Each number is 200 + 20 x the weight over the matrix's rms, rounded and kept within 0 to 999. Layers, rows and columns count from 0.

# layer 4 MLP down, 96x256, rms 0.149, rows 0-54, columns 0-127
211,195,201,168,151,235,227,210,235,186,183,188,212,194,160,192,191,191,193,187,157,209,169,221,217,191,218,200,165,194,191,192,206,207,172,176,222,232,210,216,183,220,197,198,202,214,216,211,189,182,222,181,200,218,187,192,186,231,213,233,182,229,191,208,187,182,180,228,217,213,234,197,191,185,202,205,207,209,200,182,191,193,217,214,191,215,182,196,214,194,217,186,206,203,202,207,180,215,225,189,213,206,218,182,217,163,207,180,194,216,170,221,192,191,210,204,198,223,181,194,216,191,216,157,200,188,201,135
209,189,168,215,193,199,201,195,199,203,196,228,217,212,217,153,198,205,218,211,191,216,219,188,203,143,196,209,221,190,228,167,207,208,198,190,245,208,156,196,200,191,218,199,180,183,194,189,246,218,198,192,196,178,231,213,180,213,230,224,195,214,176,216,163,191,225,192,200,229,191,207,242,194,215,193,237,242,197,182,210,239,202,196,190,203,197,204,190,209,148,143,199,191,217,211,195,180,173,196,168,183,184,201,230,212,214,190,251,228,165,180,188,181,207,190,185,171,242,209,203,234,185,172,214,211,217,203
187,198,204,173,238,191,201,175,206,259,172,208,211,213,213,204,215,225,208,215,227,181,211,207,221,209,256,199,212,211,258,195,231,173,206,173,212,203,189,229,221,221,224,197,208,184,205,215,233,203,207,191,179,174,198,205,215,176,225,190,219,201,216,217,220,197,210,222,223,232,153,204,181,212,197,220,226,199,166,169,224,225,195,178,197,155,234,180,174,205,207,243,214,215,177,225,199,206,201,239,206,199,175,205,233,200,193,201,179,189,205,169,223,195,200,220,193,188,181,221,234,180,195,185,214,187,172,214
193,192,212,179,227,190,224,172,179,189,246,210,193,194,235,173,220,187,213,214,189,213,207,201,179,156,217,217,160,178,194,210,200,221,231,206,198,189,194,251,156,202,197,177,200,217,198,169,208,153,210,195,185,169,184,197,195,204,182,211,243,165,226,197,228,202,182,199,215,201,188,195,198,203,231,207,182,196,205,170,187,256,206,224,192,205,195,188,231,188,187,169,184,182,177,202,202,217,248,230,182,211,176,184,205,196,244,196,205,178,230,200,216,177,215,209,222,207,201,203,206,227,248,216,205,192,193,205
202,221,248,191,159,204,230,212,233,212,225,236,161,192,209,178,208,210,192,193,208,227,192,192,211,209,203,227,206,225,158,202,245,222,202,182,197,193,170,178,230,228,224,216,230,176,207,184,179,159,204,196,235,212,218,229,168,239,185,194,196,151,197,214,194,215,195,197,189,196,183,192,231,254,203,205,226,187,207,221,228,214,192,208,209,187,223,196,211,207,201,198,174,220,201,178,223,217,208,201,217,179,197,205,190,215,232,182,239,226,182,213,211,228,211,161,210,204,171,179,206,211,186,212,196,192,181,203
213,243,228,227,205,192,190,220,156,249,153,189,212,195,182,201,231,169,194,217,195,201,193,223,217,235,222,199,174,198,206,202,200,235,215,186,202,168,198,184,176,216,191,196,213,203,176,204,194,202,204,202,218,204,216,212,226,232,195,232,220,206,183,183,212,197,200,201,186,176,229,222,242,197,239,170,153,169,217,225,210,191,197,223,163,199,192,219,187,159,162,171,215,169,208,233,187,209,196,194,198,200,229,217,173,158,168,194,195,186,190,175,169,228,208,205,228,196,188,200,192,202,178,190,207,192,188,201
175,201,201,177,215,216,213,207,185,206,205,206,202,211,197,222,166,234,187,201,167,196,174,178,225,207,203,206,223,228,180,212,221,216,202,158,206,210,236,191,165,197,217,203,210,195,194,167,203,163,144,203,199,194,221,200,185,226,175,190,195,193,220,167,199,196,191,229,224,185,199,210,169,196,205,216,201,213,226,223,218,194,190,170,212,183,234,246,203,199,229,194,243,164,204,200,188,200,200,197,219,195,204,203,186,179,219,225,222,205,226,211,219,179,164,222,233,236,227,188,235,197,199,199,196,204,224,180
195,200,184,174,210,225,211,228,192,183,205,232,211,224,211,215,204,209,191,200,217,200,206,227,183,222,172,203,202,231,245,196,195,180,231,216,174,201,183,197,192,191,206,210,187,164,198,192,183,183,198,213,193,199,214,206,190,191,196,190,202,209,189,204,170,194,200,172,251,202,195,208,196,206,212,188,207,175,206,221,258,195,208,186,229,220,203,200,211,173,227,227,198,216,206,195,203,210,214,203,177,183,194,176,205,209,189,199,203,220,210,199,173,206,185,222,218,179,155,204,187,182,191,226,190,218,207,208
214,201,206,181,201,191,223,211,198,226,195,184,133,196,182,189,190,204,210,177,182,256,162,197,186,199,183,193,199,194,208,199,235,195,188,186,235,207,181,207,242,187,195,225,209,216,205,221,192,195,212,177,209,218,205,206,229,204,184,206,189,195,211,190,163,208,185,174,206,183,201,185,167,213,215,207,182,185,197,160,208,223,205,208,208,186,193,211,207,192,207,212,196,196,184,190,174,215,187,225,194,200,189,200,204,225,179,229,183,183,200,215,214,210,193,187,213,189,171,170,179,190,200,221,205,213,183,187
251,186,210,216,204,205,215,194,240,169,176,212,217,198,192,212,205,219,166,224,176,185,175,196,189,197,217,199,167,220,166,199,183,187,219,181,183,215,184,188,187,219,178,218,227,187,196,231,199,191,178,189,173,204,210,201,209,195,220,174,176,211,192,173,229,191,186,178,175,205,192,161,180,197,240,196,217,211,192,197,196,214,175,193,194,225,205,193,180,237,176,218,189,198,207,230,208,196,140,226,212,193,231,206,195,192,227,188,226,210,203,188,208,203,197,228,210,196,206,198,209,231,188,197,208,199,218,204
195,207,241,179,209,175,247,184,163,208,222,198,208,195,207,204,226,215,153,224,235,199,182,212,210,195,206,222,234,202,205,215,216,193,192,204,163,178,196,202,193,211,220,209,238,196,216,189,224,213,214,188,164,170,229,196,184,195,189,234,195,179,160,180,252,167,211,155,244,184,193,169,221,208,152,180,239,182,199,184,167,194,164,165,180,194,229,160,178,172,202,223,214,195,201,197,171,205,219,174,201,175,193,157,197,193,224,204,165,166,201,194,241,242,205,207,186,215,209,203,223,196,204,190,198,193,194,230
199,182,209,229,165,219,220,201,205,178,217,235,181,190,168,191,231,223,228,190,226,188,204,183,188,199,153,165,172,176,198,191,189,194,224,215,175,231,209,186,202,174,190,231,203,225,196,217,197,202,203,220,176,208,220,218,198,207,192,196,216,196,158,174,196,206,198,209,178,217,213,165,176,196,198,207,217,214,202,184,179,196,199,207,225,175,166,173,199,197,234,184,227,193,201,178,216,193,211,198,208,198,173,187,201,208,196,174,209,183,210,226,178,170,189,195,231,199,188,183,218,183,189,208,205,205,200,194
168,215,176,196,200,189,205,186,200,231,177,206,196,172,217,247,193,217,190,188,204,228,219,168,217,196,203,179,199,246,165,204,215,203,221,187,265,223,195,210,258,213,249,213,199,187,234,230,205,213,184,198,186,208,224,184,180,225,192,221,182,178,185,202,213,204,212,207,181,183,161,200,234,223,162,189,212,219,208,197,203,178,186,221,227,216,188,240,185,192,206,165,226,195,200,210,197,184,233,229,178,166,170,226,190,213,204,188,169,220,179,180,224,202,214,218,214,214,195,170,204,148,204,190,230,216,216,213
195,214,177,187,195,209,150,207,207,219,182,196,176,205,203,225,231,209,243,184,195,210,182,212,221,213,185,217,191,194,189,193,209,189,200,178,224,191,169,191,204,153,230,214,171,184,207,221,245,191,184,205,209,184,183,186,186,186,239,209,217,207,193,202,193,179,189,199,198,225,157,221,184,209,197,209,177,256,216,192,162,235,173,201,223,196,199,213,207,195,193,220,208,232,209,191,175,210,189,182,179,201,195,173,195,208,232,237,182,202,186,218,166,173,196,213,187,205,211,200,209,199,208,192,216,222,186,199
172,187,168,205,220,200,203,212,198,224,211,201,183,231,204,184,200,208,210,189,194,200,184,215,209,209,175,199,195,230,190,202,161,174,190,195,202,213,220,177,228,241,180,223,230,173,215,159,189,181,205,229,196,157,223,219,213,202,200,206,175,203,204,182,193,199,197,208,201,207,196,202,153,232,227,191,198,207,197,170,234,184,192,210,225,227,185,219,176,194,208,219,204,203,183,194,257,208,204,243,229,234,193,208,227,213,176,201,193,214,199,171,168,188,189,193,216,205,190,203,199,185,187,203,197,184,220,201
152,203,207,202,200,196,220,196,196,240,178,199,203,182,183,181,174,176,186,198,235,199,218,209,177,186,199,208,189,175,235,176,202,193,197,170,212,213,199,214,211,231,212,189,200,216,173,244,196,239,166,210,196,221,208,202,215,188,200,236,198,232,185,198,197,173,195,171,211,225,206,243,158,202,164,226,222,165,197,229,232,189,174,197,212,180,243,200,253,219,219,209,208,182,145,208,162,226,190,193,181,196,192,194,185,237,229,212,193,221,226,194,234,191,193,202,224,189,205,208,207,198,202,201,187,190,231,197
195,193,185,199,195,167,223,183,212,223,223,207,175,213,185,218,221,267,176,180,226,218,199,208,167,173,213,189,192,201,191,196,175,205,217,210,204,179,212,193,229,204,184,197,251,198,193,214,197,221,185,189,211,185,196,189,161,232,200,224,195,206,230,208,187,211,197,228,208,207,225,202,191,212,194,213,215,229,217,193,202,215,222,225,217,193,200,225,183,187,170,195,158,204,216,228,201,221,154,234,221,183,178,206,197,171,209,175,202,199,196,161,209,210,215,207,183,176,200,173,180,195,225,159,204,188,208,158
238,176,199,229,207,196,192,199,196,173,182,212,213,228,199,230,185,215,214,186,226,191,185,187,199,211,204,191,220,228,193,199,203,179,191,239,220,204,182,225,181,206,206,170,164,199,201,192,187,187,208,202,183,218,205,202,212,203,237,212,191,211,188,203,223,212,186,190,219,218,217,202,179,234,203,208,224,183,217,210,192,258,237,211,198,190,220,179,185,226,220,181,176,202,210,229,145,181,186,219,203,199,189,201,201,213,203,197,216,200,169,186,218,231,188,214,218,209,223,187,216,202,244,200,170,186,166,206
230,245,172,163,228,173,198,210,240,235,194,231,164,215,194,188,216,231,155,168,201,193,206,202,215,247,210,193,201,206,217,237,152,206,197,167,173,210,188,190,205,194,212,196,186,186,185,200,232,207,216,226,165,187,206,217,220,172,146,217,209,211,194,215,192,207,245,201,207,269,194,200,210,165,206,197,214,226,161,211,217,227,216,199,193,201,207,213,191,178,188,189,163,190,222,183,213,188,242,193,238,202,157,210,151,211,182,181,193,219,225,210,177,178,188,159,220,157,234,183,207,212,220,222,221,221,144,202
179,233,234,160,221,216,203,178,196,176,178,172,193,185,188,207,166,225,223,201,203,221,181,239,172,203,184,195,229,188,199,215,206,176,237,216,209,205,197,201,184,232,210,195,214,207,181,179,192,201,186,212,215,175,175,183,178,182,239,180,180,157,215,230,211,203,223,177,247,224,203,198,183,198,181,197,193,186,176,201,195,189,220,181,217,204,217,209,213,204,175,181,232,199,188,227,241,177,188,209,179,181,180,219,215,210,182,222,158,176,192,237,151,159,214,177,173,202,210,175,205,146,230,199,218,180,192,217
191,178,210,173,235,178,190,190,186,208,243,234,192,229,195,188,196,224,182,205,213,236,191,215,194,215,155,225,182,185,232,216,215,220,208,205,209,194,176,186,237,203,181,198,195,229,206,204,184,184,188,214,210,259,173,188,210,167,209,204,184,181,199,211,201,228,209,203,197,175,196,222,170,176,206,198,193,212,257,200,227,247,224,187,207,181,180,193,181,193,179,195,204,182,205,177,236,193,194,220,187,172,192,204,197,192,211,180,230,230,187,217,213,202,202,197,222,227,191,184,172,179,205,183,198,153,159,203
165,180,185,229,194,193,234,209,208,167,207,180,186,200,236,182,224,171,210,196,200,194,184,193,216,178,205,166,185,204,210,213,186,223,209,158,193,219,215,223,182,208,207,179,178,214,229,207,223,191,206,184,220,226,199,188,196,192,184,210,210,201,178,218,173,182,214,209,201,236,158,190,205,198,172,194,218,204,220,207,197,209,192,200,218,200,182,219,201,201,199,183,215,197,200,153,195,201,237,205,182,193,205,206,177,160,205,175,216,192,223,168,160,194,222,183,216,212,203,196,188,148,171,167,208,195,239,180
179,198,213,210,241,220,182,241,237,203,202,188,202,186,224,175,194,202,192,211,232,216,207,212,187,211,192,184,204,206,181,207,177,184,197,207,216,211,215,202,188,225,189,208,210,206,218,217,185,215,202,236,199,223,193,204,181,186,207,210,217,218,223,198,211,198,211,218,174,187,188,222,169,190,178,207,213,200,210,207,226,208,202,206,186,198,196,182,239,179,201,188,179,203,211,204,226,228,182,254,156,192,198,202,235,191,233,189,196,202,254,233,220,183,167,202,229,226,173,219,230,212,223,213,223,222,197,199
205,221,191,213,191,173,188,199,203,146,180,208,173,203,180,193,188,184,247,226,206,180,165,178,206,200,219,241,192,187,209,182,217,220,198,165,234,208,213,229,221,183,191,212,190,203,204,207,201,196,175,184,179,199,167,187,218,216,230,184,212,179,198,188,155,212,202,184,197,199,207,188,179,202,187,214,184,171,182,204,209,186,178,187,188,188,189,203,212,182,186,189,217,170,185,210,207,197,211,244,179,222,202,198,178,202,205,191,205,205,189,230,192,182,220,186,224,208,206,201,185,190,162,197,210,159,219,237
202,194,188,199,203,235,219,195,190,191,193,216,237,199,216,217,193,203,204,174,198,185,207,168,224,207,203,225,161,186,211,201,228,191,173,195,222,182,223,205,171,245,225,195,198,221,191,188,183,234,194,212,202,190,227,176,174,177,175,190,212,204,201,204,169,217,200,205,221,211,190,171,212,191,215,197,199,184,194,197,221,212,234,171,225,239,213,213,211,203,218,212,215,180,201,183,213,221,194,217,204,193,193,188,169,214,194,207,180,226,223,209,160,188,208,201,188,221,176,187,206,203,220,203,194,211,204,182
181,169,207,222,160,185,203,197,209,206,193,169,172,248,176,193,197,194,194,213,219,195,218,180,186,228,176,212,176,195,205,225,202,214,213,209,175,213,204,200,225,219,217,235,212,217,228,226,178,185,200,185,197,214,184,202,159,194,169,231,215,188,228,205,205,173,219,187,201,190,186,224,164,195,239,219,191,204,197,208,215,163,208,179,204,181,171,201,193,196,209,243,206,203,216,184,191,215,205,204,165,185,189,196,199,219,209,188,184,198,197,214,234,198,202,207,185,204,220,176,179,191,199,185,210,217,188,180
190,178,199,209,206,201,179,202,191,217,227,196,193,181,204,176,170,192,220,205,207,184,227,165,215,189,229,210,209,197,198,234,229,184,194,186,185,235,221,199,214,234,185,163,202,208,208,199,223,203,199,234,233,200,182,203,196,220,200,176,193,235,187,201,182,176,206,225,210,192,217,191,221,197,219,202,172,169,202,238,173,177,209,217,217,203,197,223,202,189,225,214,224,208,194,191,164,193,197,203,245,190,198,203,203,203,198,180,192,208,218,194,209,191,208,175,206,206,209,216,179,213,228,190,162,205,191,201
213,179,198,186,195,202,194,178,211,239,204,183,176,192,209,182,187,182,222,228,189,194,158,216,186,211,210,192,179,194,195,191,213,213,167,214,218,189,200,217,202,195,165,205,214,192,191,208,213,216,221,204,188,227,189,221,185,197,197,208,235,222,206,202,223,191,191,207,229,213,206,172,193,251,209,214,182,172,222,222,219,223,214,216,224,174,174,194,170,195,189,170,145,246,203,178,215,180,209,196,224,218,226,208,189,179,219,209,206,148,226,200,221,210,216,209,207,151,228,213,205,213,213,242,216,223,209,150
187,228,202,176,170,246,191,171,208,174,213,223,193,193,175,195,198,224,186,173,192,162,210,216,213,198,170,204,199,230,184,192,200,187,209,210,216,182,233,205,183,153,206,168,200,216,213,187,237,179,209,238,220,205,169,166,204,208,192,196,205,210,177,199,227,203,196,193,201,211,201,200,249,180,205,208,221,204,207,205,216,214,212,232,241,207,196,182,177,163,214,204,163,222,226,196,207,183,181,202,191,193,200,172,202,198,220,180,202,185,203,216,197,215,206,207,190,228,202,200,211,213,221,194,198,212,199,214
227,196,202,208,194,212,220,205,194,193,187,188,174,203,213,201,206,190,165,175,165,225,213,181,179,187,215,197,191,190,199,176,206,182,210,182,165,195,163,203,208,207,236,217,200,193,228,196,174,191,179,224,233,208,218,196,213,202,171,223,206,194,192,215,188,208,218,196,192,212,230,182,201,190,207,187,231,212,207,203,165,234,213,203,205,191,169,220,190,201,213,191,170,214,220,159,199,222,202,198,198,229,214,222,183,220,199,212,206,173,192,202,191,168,187,185,210,238,191,189,224,212,206,242,182,219,186,229
198,242,177,166,199,219,189,196,190,203,167,182,198,190,185,175,213,233,203,202,157,233,202,258,161,226,187,197,211,172,205,211,212,223,200,197,206,210,215,230,195,233,159,203,221,227,197,219,197,199,221,196,203,229,205,187,261,219,178,201,194,202,175,161,164,227,204,213,163,216,216,193,185,180,215,217,223,166,227,215,155,182,238,211,201,197,180,176,203,207,212,203,230,181,182,226,176,193,206,180,214,216,202,167,199,209,201,218,190,184,247,182,235,198,183,219,210,180,183,162,212,181,201,175,196,211,191,228
184,198,203,197,223,205,224,177,197,190,183,212,209,211,213,234,190,188,227,200,205,211,199,199,211,199,200,201,194,194,209,181,214,204,200,226,233,206,169,168,188,225,204,206,191,172,157,183,189,236,177,149,185,215,182,235,184,166,193,178,189,213,196,198,227,168,195,217,203,189,199,199,161,217,205,192,186,200,190,221,163,215,208,219,151,168,222,211,206,283,185,201,220,229,201,213,207,191,195,190,185,184,216,223,185,191,221,201,175,224,224,213,156,212,206,201,226,210,196,216,239,187,193,162,222,213,174,173
203,213,226,199,193,193,226,199,192,241,207,183,174,190,163,191,214,203,235,170,204,188,174,176,166,206,166,195,176,174,187,178,181,191,226,216,186,201,200,204,217,194,201,192,214,189,200,191,184,236,212,158,186,206,217,211,216,191,205,231,181,186,198,198,194,150,218,198,205,167,170,200,202,193,175,178,219,220,222,179,208,219,218,180,231,196,211,182,182,204,213,195,212,157,186,203,216,186,165,208,182,187,195,212,204,174,176,187,199,228,171,187,181,240,212,230,176,164,208,202,222,191,198,176,165,165,199,199
182,200,185,206,196,232,212,199,159,194,198,189,199,201,202,227,190,210,211,154,181,209,192,204,203,183,180,198,168,234,223,185,213,186,225,226,185,200,193,174,211,197,189,214,204,198,208,185,205,190,160,210,146,221,188,169,216,209,207,201,189,208,208,215,223,218,195,216,221,174,202,239,163,191,183,182,224,199,181,198,208,203,230,236,214,211,184,196,141,220,186,187,191,216,197,195,188,195,207,217,172,166,225,206,208,197,200,175,213,178,241,216,205,207,193,177,166,189,203,178,202,206,215,229,194,233,214,181
227,208,190,212,213,212,226,185,216,248,193,202,206,170,218,186,192,169,178,190,213,216,179,208,191,198,216,225,219,190,182,168,215,182,190,177,236,220,177,221,192,211,216,184,217,199,165,204,214,195,190,198,202,179,210,169,205,196,195,176,221,201,184,185,191,227,163,183,217,187,204,165,208,228,208,219,216,214,190,184,246,184,217,199,208,186,233,203,200,211,218,199,182,236,161,177,197,177,239,227,219,205,232,167,188,183,177,227,215,190,241,143,259,195,206,215,195,162,219,219,192,172,206,178,174,276,237,200
207,195,226,210,181,178,195,205,168,237,204,188,199,174,190,198,176,214,206,222,201,191,224,182,196,186,211,193,205,237,201,182,217,204,212,190,241,211,171,224,205,183,186,191,212,205,185,207,183,153,202,179,187,197,196,217,203,230,220,183,198,213,207,191,207,201,189,211,208,246,188,232,217,192,233,197,190,207,215,228,204,204,196,204,181,185,207,193,170,226,223,199,194,185,174,226,196,206,190,212,189,184,214,196,219,199,202,195,213,206,216,191,177,190,228,209,195,180,203,152,212,203,234,182,222,172,207,187
203,182,209,219,214,210,212,208,169,194,223,219,197,214,172,181,218,178,222,188,189,205,206,185,227,214,207,203,190,186,209,188,167,154,200,152,180,215,239,211,197,240,216,170,197,174,205,197,222,231,194,214,184,205,233,202,215,178,200,192,223,185,213,195,205,200,229,229,215,198,215,183,192,220,223,186,199,186,204,183,198,181,196,127,177,229,179,214,200,210,199,178,196,197,155,205,220,216,195,160,201,189,226,198,175,198,154,203,177,189,177,223,217,185,186,180,203,197,208,240,210,231,194,200,219,215,204,213
246,186,196,187,192,218,214,180,157,208,227,211,194,197,204,218,234,211,236,209,221,207,181,205,186,230,208,164,226,195,218,226,203,201,178,220,213,215,189,209,211,189,202,185,174,183,204,171,205,243,201,195,187,195,248,186,235,217,175,211,195,235,230,206,207,189,187,210,205,229,221,234,211,233,198,185,157,198,183,204,203,232,230,213,181,230,232,173,189,230,232,220,181,194,181,211,171,237,187,185,190,220,217,211,205,184,194,215,190,169,211,190,215,229,229,195,188,218,195,197,219,245,172,226,179,229,183,199
190,203,230,187,197,200,146,189,230,192,197,165,181,189,214,218,180,187,219,196,225,219,213,188,212,184,235,222,162,235,217,199,231,217,199,176,204,188,198,188,213,208,136,193,217,213,211,198,187,215,167,215,206,172,216,208,209,235,196,198,220,207,177,217,225,186,199,205,177,175,195,184,162,200,166,213,194,198,201,205,228,174,180,203,185,240,199,204,216,208,200,198,235,195,217,172,193,197,200,172,208,212,189,189,171,231,196,206,183,199,183,173,194,223,202,207,251,217,201,198,214,196,206,204,201,182,238,182
161,178,179,199,196,210,162,233,205,210,235,212,199,219,178,161,199,249,200,165,223,199,199,204,187,202,220,225,193,205,197,207,201,206,222,185,208,173,186,193,226,208,211,196,191,233,181,207,208,186,211,200,191,199,170,246,157,173,227,181,220,202,167,198,221,202,223,169,182,186,197,211,211,186,226,227,183,232,197,219,191,189,156,229,183,190,185,197,190,198,192,207,165,187,220,214,167,199,221,178,206,224,189,187,210,191,212,168,163,223,193,188,209,229,195,218,192,162,190,190,210,144,209,181,227,192,214,209
208,181,213,206,190,205,195,208,178,235,169,189,217,197,204,208,198,219,219,206,205,191,191,194,216,211,213,213,203,189,246,189,182,217,221,203,245,221,202,214,198,224,217,219,173,197,192,206,237,191,200,190,229,215,175,198,200,223,225,208,205,213,212,190,221,202,189,182,218,152,171,184,193,229,184,203,184,149,142,205,235,177,239,221,230,211,216,157,229,206,203,177,154,186,192,223,207,208,160,188,207,203,217,195,207,206,178,228,206,204,222,205,188,195,181,195,204,171,199,181,176,211,179,216,185,224,170,189
201,182,186,185,174,248,249,193,210,234,241,174,210,193,195,198,202,173,217,206,183,205,240,195,211,215,216,182,206,185,173,216,211,233,186,204,193,229,210,164,170,196,220,193,181,205,187,196,179,180,183,214,198,198,167,171,170,153,177,188,205,228,201,179,150,206,201,236,163,210,226,209,203,201,196,204,195,164,214,206,209,178,203,213,186,224,189,180,213,188,174,201,215,204,203,206,239,202,204,202,162,182,190,199,204,179,203,204,211,201,201,209,204,205,184,207,175,199,221,185,207,192,189,196,202,237,243,201
207,219,211,198,199,205,199,198,191,252,184,196,219,176,192,226,163,167,167,198,224,209,234,195,233,206,208,228,190,214,194,191,172,168,186,196,233,181,181,202,191,180,223,227,221,232,162,211,232,194,225,223,194,195,238,192,216,199,214,206,177,199,201,130,206,218,191,198,213,203,228,187,224,198,234,156,187,224,189,177,225,239,196,197,182,180,163,197,171,229,199,264,167,193,191,227,168,177,176,231,215,192,202,209,160,187,213,225,235,188,194,202,207,152,177,213,195,188,198,200,189,194,190,190,222,167,204,185
213,200,203,245,188,193,227,179,179,207,218,175,189,200,227,180,223,199,189,211,181,168,196,230,230,205,180,213,220,204,182,206,189,221,211,179,186,190,190,225,193,210,226,205,196,219,214,202,190,204,215,170,229,208,207,201,191,180,211,166,195,152,215,241,215,190,190,196,203,176,222,179,198,197,212,230,178,226,190,198,184,205,193,193,181,207,212,179,210,197,254,230,229,231,163,215,204,212,198,227,226,177,205,157,204,209,206,262,210,202,212,262,206,181,201,188,210,215,156,190,198,193,218,207,219,179,166,203
190,183,223,207,219,206,199,202,199,188,200,209,222,207,231,197,212,238,215,214,193,149,185,234,184,207,200,192,162,207,180,198,207,204,205,187,207,174,193,213,204,195,215,166,151,225,205,219,206,192,220,181,210,221,210,194,182,208,226,214,188,192,202,173,229,203,222,193,207,231,200,156,172,213,197,184,181,251,216,241,233,180,219,197,197,184,218,202,182,208,223,211,242,186,198,220,184,220,182,215,206,212,223,208,199,179,173,172,183,169,188,201,187,199,191,159,198,191,201,169,218,221,211,199,205,168,212,224
204,217,200,205,178,202,199,193,200,177,192,200,188,209,221,192,215,202,179,194,228,185,204,212,175,191,209,186,223,166,227,213,203,180,222,206,186,208,177,214,220,193,208,226,186,223,155,175,219,226,194,224,185,177,189,210,205,219,197,214,232,199,204,226,233,233,173,169,197,203,146,184,182,195,156,198,203,174,183,213,226,165,211,242,215,158,218,209,209,207,212,216,175,193,220,175,185,191,201,201,180,193,217,199,187,213,182,232,219,200,175,183,213,207,214,175,184,216,198,214,189,195,227,201,150,195,227,194
197,196,174,224,176,216,227,222,209,175,216,194,197,197,152,189,242,159,212,219,231,182,219,179,206,218,208,184,206,216,191,210,183,198,214,207,180,201,187,202,205,207,224,184,171,269,216,188,207,229,209,173,201,207,188,188,160,180,205,201,226,182,202,202,176,157,172,189,170,206,186,194,197,208,198,168,240,220,191,204,179,203,195,199,249,220,196,188,241,177,231,173,208,223,179,202,188,210,203,202,218,220,205,200,167,204,212,191,209,211,208,203,187,214,211,210,193,179,200,215,208,189,178,206,205,201,223,215
188,201,224,190,199,199,205,194,197,180,230,174,219,237,194,261,184,204,182,159,166,222,186,200,194,257,179,232,157,187,194,189,178,209,215,168,197,218,219,212,178,207,210,209,221,208,222,254,188,208,190,208,196,207,209,212,158,185,209,215,198,194,206,194,184,181,200,198,212,203,206,214,204,196,207,227,193,207,194,203,204,206,226,163,236,175,193,217,174,198,206,218,238,232,204,179,176,203,212,173,165,160,188,192,169,208,201,204,196,197,203,204,193,200,201,149,221,185,232,173,246,231,214,201,192,227,201,222
176,203,178,222,194,215,198,212,200,198,211,186,174,200,225,194,204,185,219,186,184,220,178,234,202,198,198,195,204,188,238,229,191,238,197,198,220,194,215,201,184,206,213,154,206,191,178,219,171,198,193,212,208,178,206,207,153,183,217,219,212,204,197,217,210,231,208,184,194,212,168,200,174,236,188,203,172,171,175,197,177,220,190,210,212,233,188,183,224,197,228,195,228,211,198,213,225,203,185,206,228,189,200,215,223,191,186,219,203,205,246,207,217,204,231,160,204,207,222,197,191,224,203,176,186,199,207,208
213,193,203,197,203,208,218,251,200,159,183,179,189,197,203,217,237,205,198,234,186,203,211,193,186,230,165,171,169,218,162,211,141,195,221,200,208,192,209,235,214,188,202,215,216,217,184,223,183,189,221,214,243,206,210,209,204,237,187,199,178,230,206,188,211,196,173,210,197,220,210,186,157,204,201,194,193,193,226,213,193,219,214,191,180,191,197,207,220,223,220,216,189,186,198,197,199,193,167,228,167,194,213,219,196,173,199,244,170,214,195,168,208,208,226,190,181,202,188,201,182,203,190,192,203,165,208,212
192,215,195,171,162,185,214,239,234,212,197,173,207,239,178,215,162,214,163,211,230,223,152,168,195,227,201,198,230,244,182,221,225,212,216,200,216,248,202,181,187,204,185,185,231,188,184,203,192,169,185,178,192,190,214,199,201,221,123,201,216,204,222,180,185,209,184,155,165,184,185,202,211,167,218,214,180,159,232,226,186,195,186,200,236,213,224,187,182,199,184,148,167,193,202,210,208,206,231,202,172,189,186,188,223,210,181,188,265,171,224,219,233,192,195,230,243,186,209,217,226,198,157,168,220,192,175,223
185,173,183,215,218,221,214,198,213,223,224,173,182,241,185,167,192,206,181,158,163,212,155,170,169,188,193,155,185,200,176,191,183,179,201,226,171,211,194,169,196,173,201,198,198,211,181,217,199,218,199,220,162,203,211,207,196,223,183,204,210,203,199,220,188,207,194,196,216,168,195,191,238,198,233,214,202,226,211,196,233,196,191,231,163,184,158,195,227,191,234,185,182,178,189,187,160,190,182,205,218,184,236,198,161,197,186,198,201,183,216,200,170,216,164,169,207,217,216,207,207,228,207,192,187,211,210,206
206,194,224,210,179,196,212,179,192,202,214,217,198,195,204,190,203,198,185,189,195,201,155,186,209,185,215,232,213,192,284,178,235,194,203,180,198,189,181,201,220,190,201,180,180,192,190,197,199,152,198,209,180,197,227,221,156,205,209,225,185,176,187,210,202,229,191,196,192,177,192,236,207,242,177,200,238,219,181,212,215,203,174,193,182,228,214,230,145,176,215,217,206,245,194,188,238,192,234,205,184,231,174,206,202,206,250,186,168,202,172,169,212,188,239,200,170,205,198,170,183,185,215,208,189,180,198,203
171,186,217,187,211,219,246,199,198,225,215,194,214,215,231,170,180,184,211,172,201,217,213,182,165,229,191,181,156,158,177,215,165,193,209,180,177,221,193,203,175,241,187,224,175,203,214,193,171,214,198,174,200,184,234,218,218,214,195,220,205,217,162,216,195,167,163,186,199,193,185,181,216,205,208,220,195,206,216,251,184,194,197,185,187,194,210,211,148,198,229,218,216,206,223,189,194,180,193,190,192,212,183,189,189,216,180,192,181,190,195,212,177,230,213,193,207,183,205,225,168,209,215,207,190,188,235,198
202,203,193,202,223,211,199,190,244,198,203,223,192,174,190,143,184,229,188,185,216,186,184,210,194,221,192,213,227,180,200,205,216,188,175,200,189,219,186,172,229,203,208,187,182,200,202,238,219,193,182,225,202,178,186,191,194,166,190,192,184,181,207,176,180,196,223,195,218,212,187,211,196,176,231,192,205,222,195,204,181,214,211,193,207,173,215,193,204,209,194,188,235,213,184,197,206,194,200,210,210,200,212,202,216,233,230,212,198,217,202,192,197,202,179,210,195,192,216,218,188,233,206,200,156,201,200,203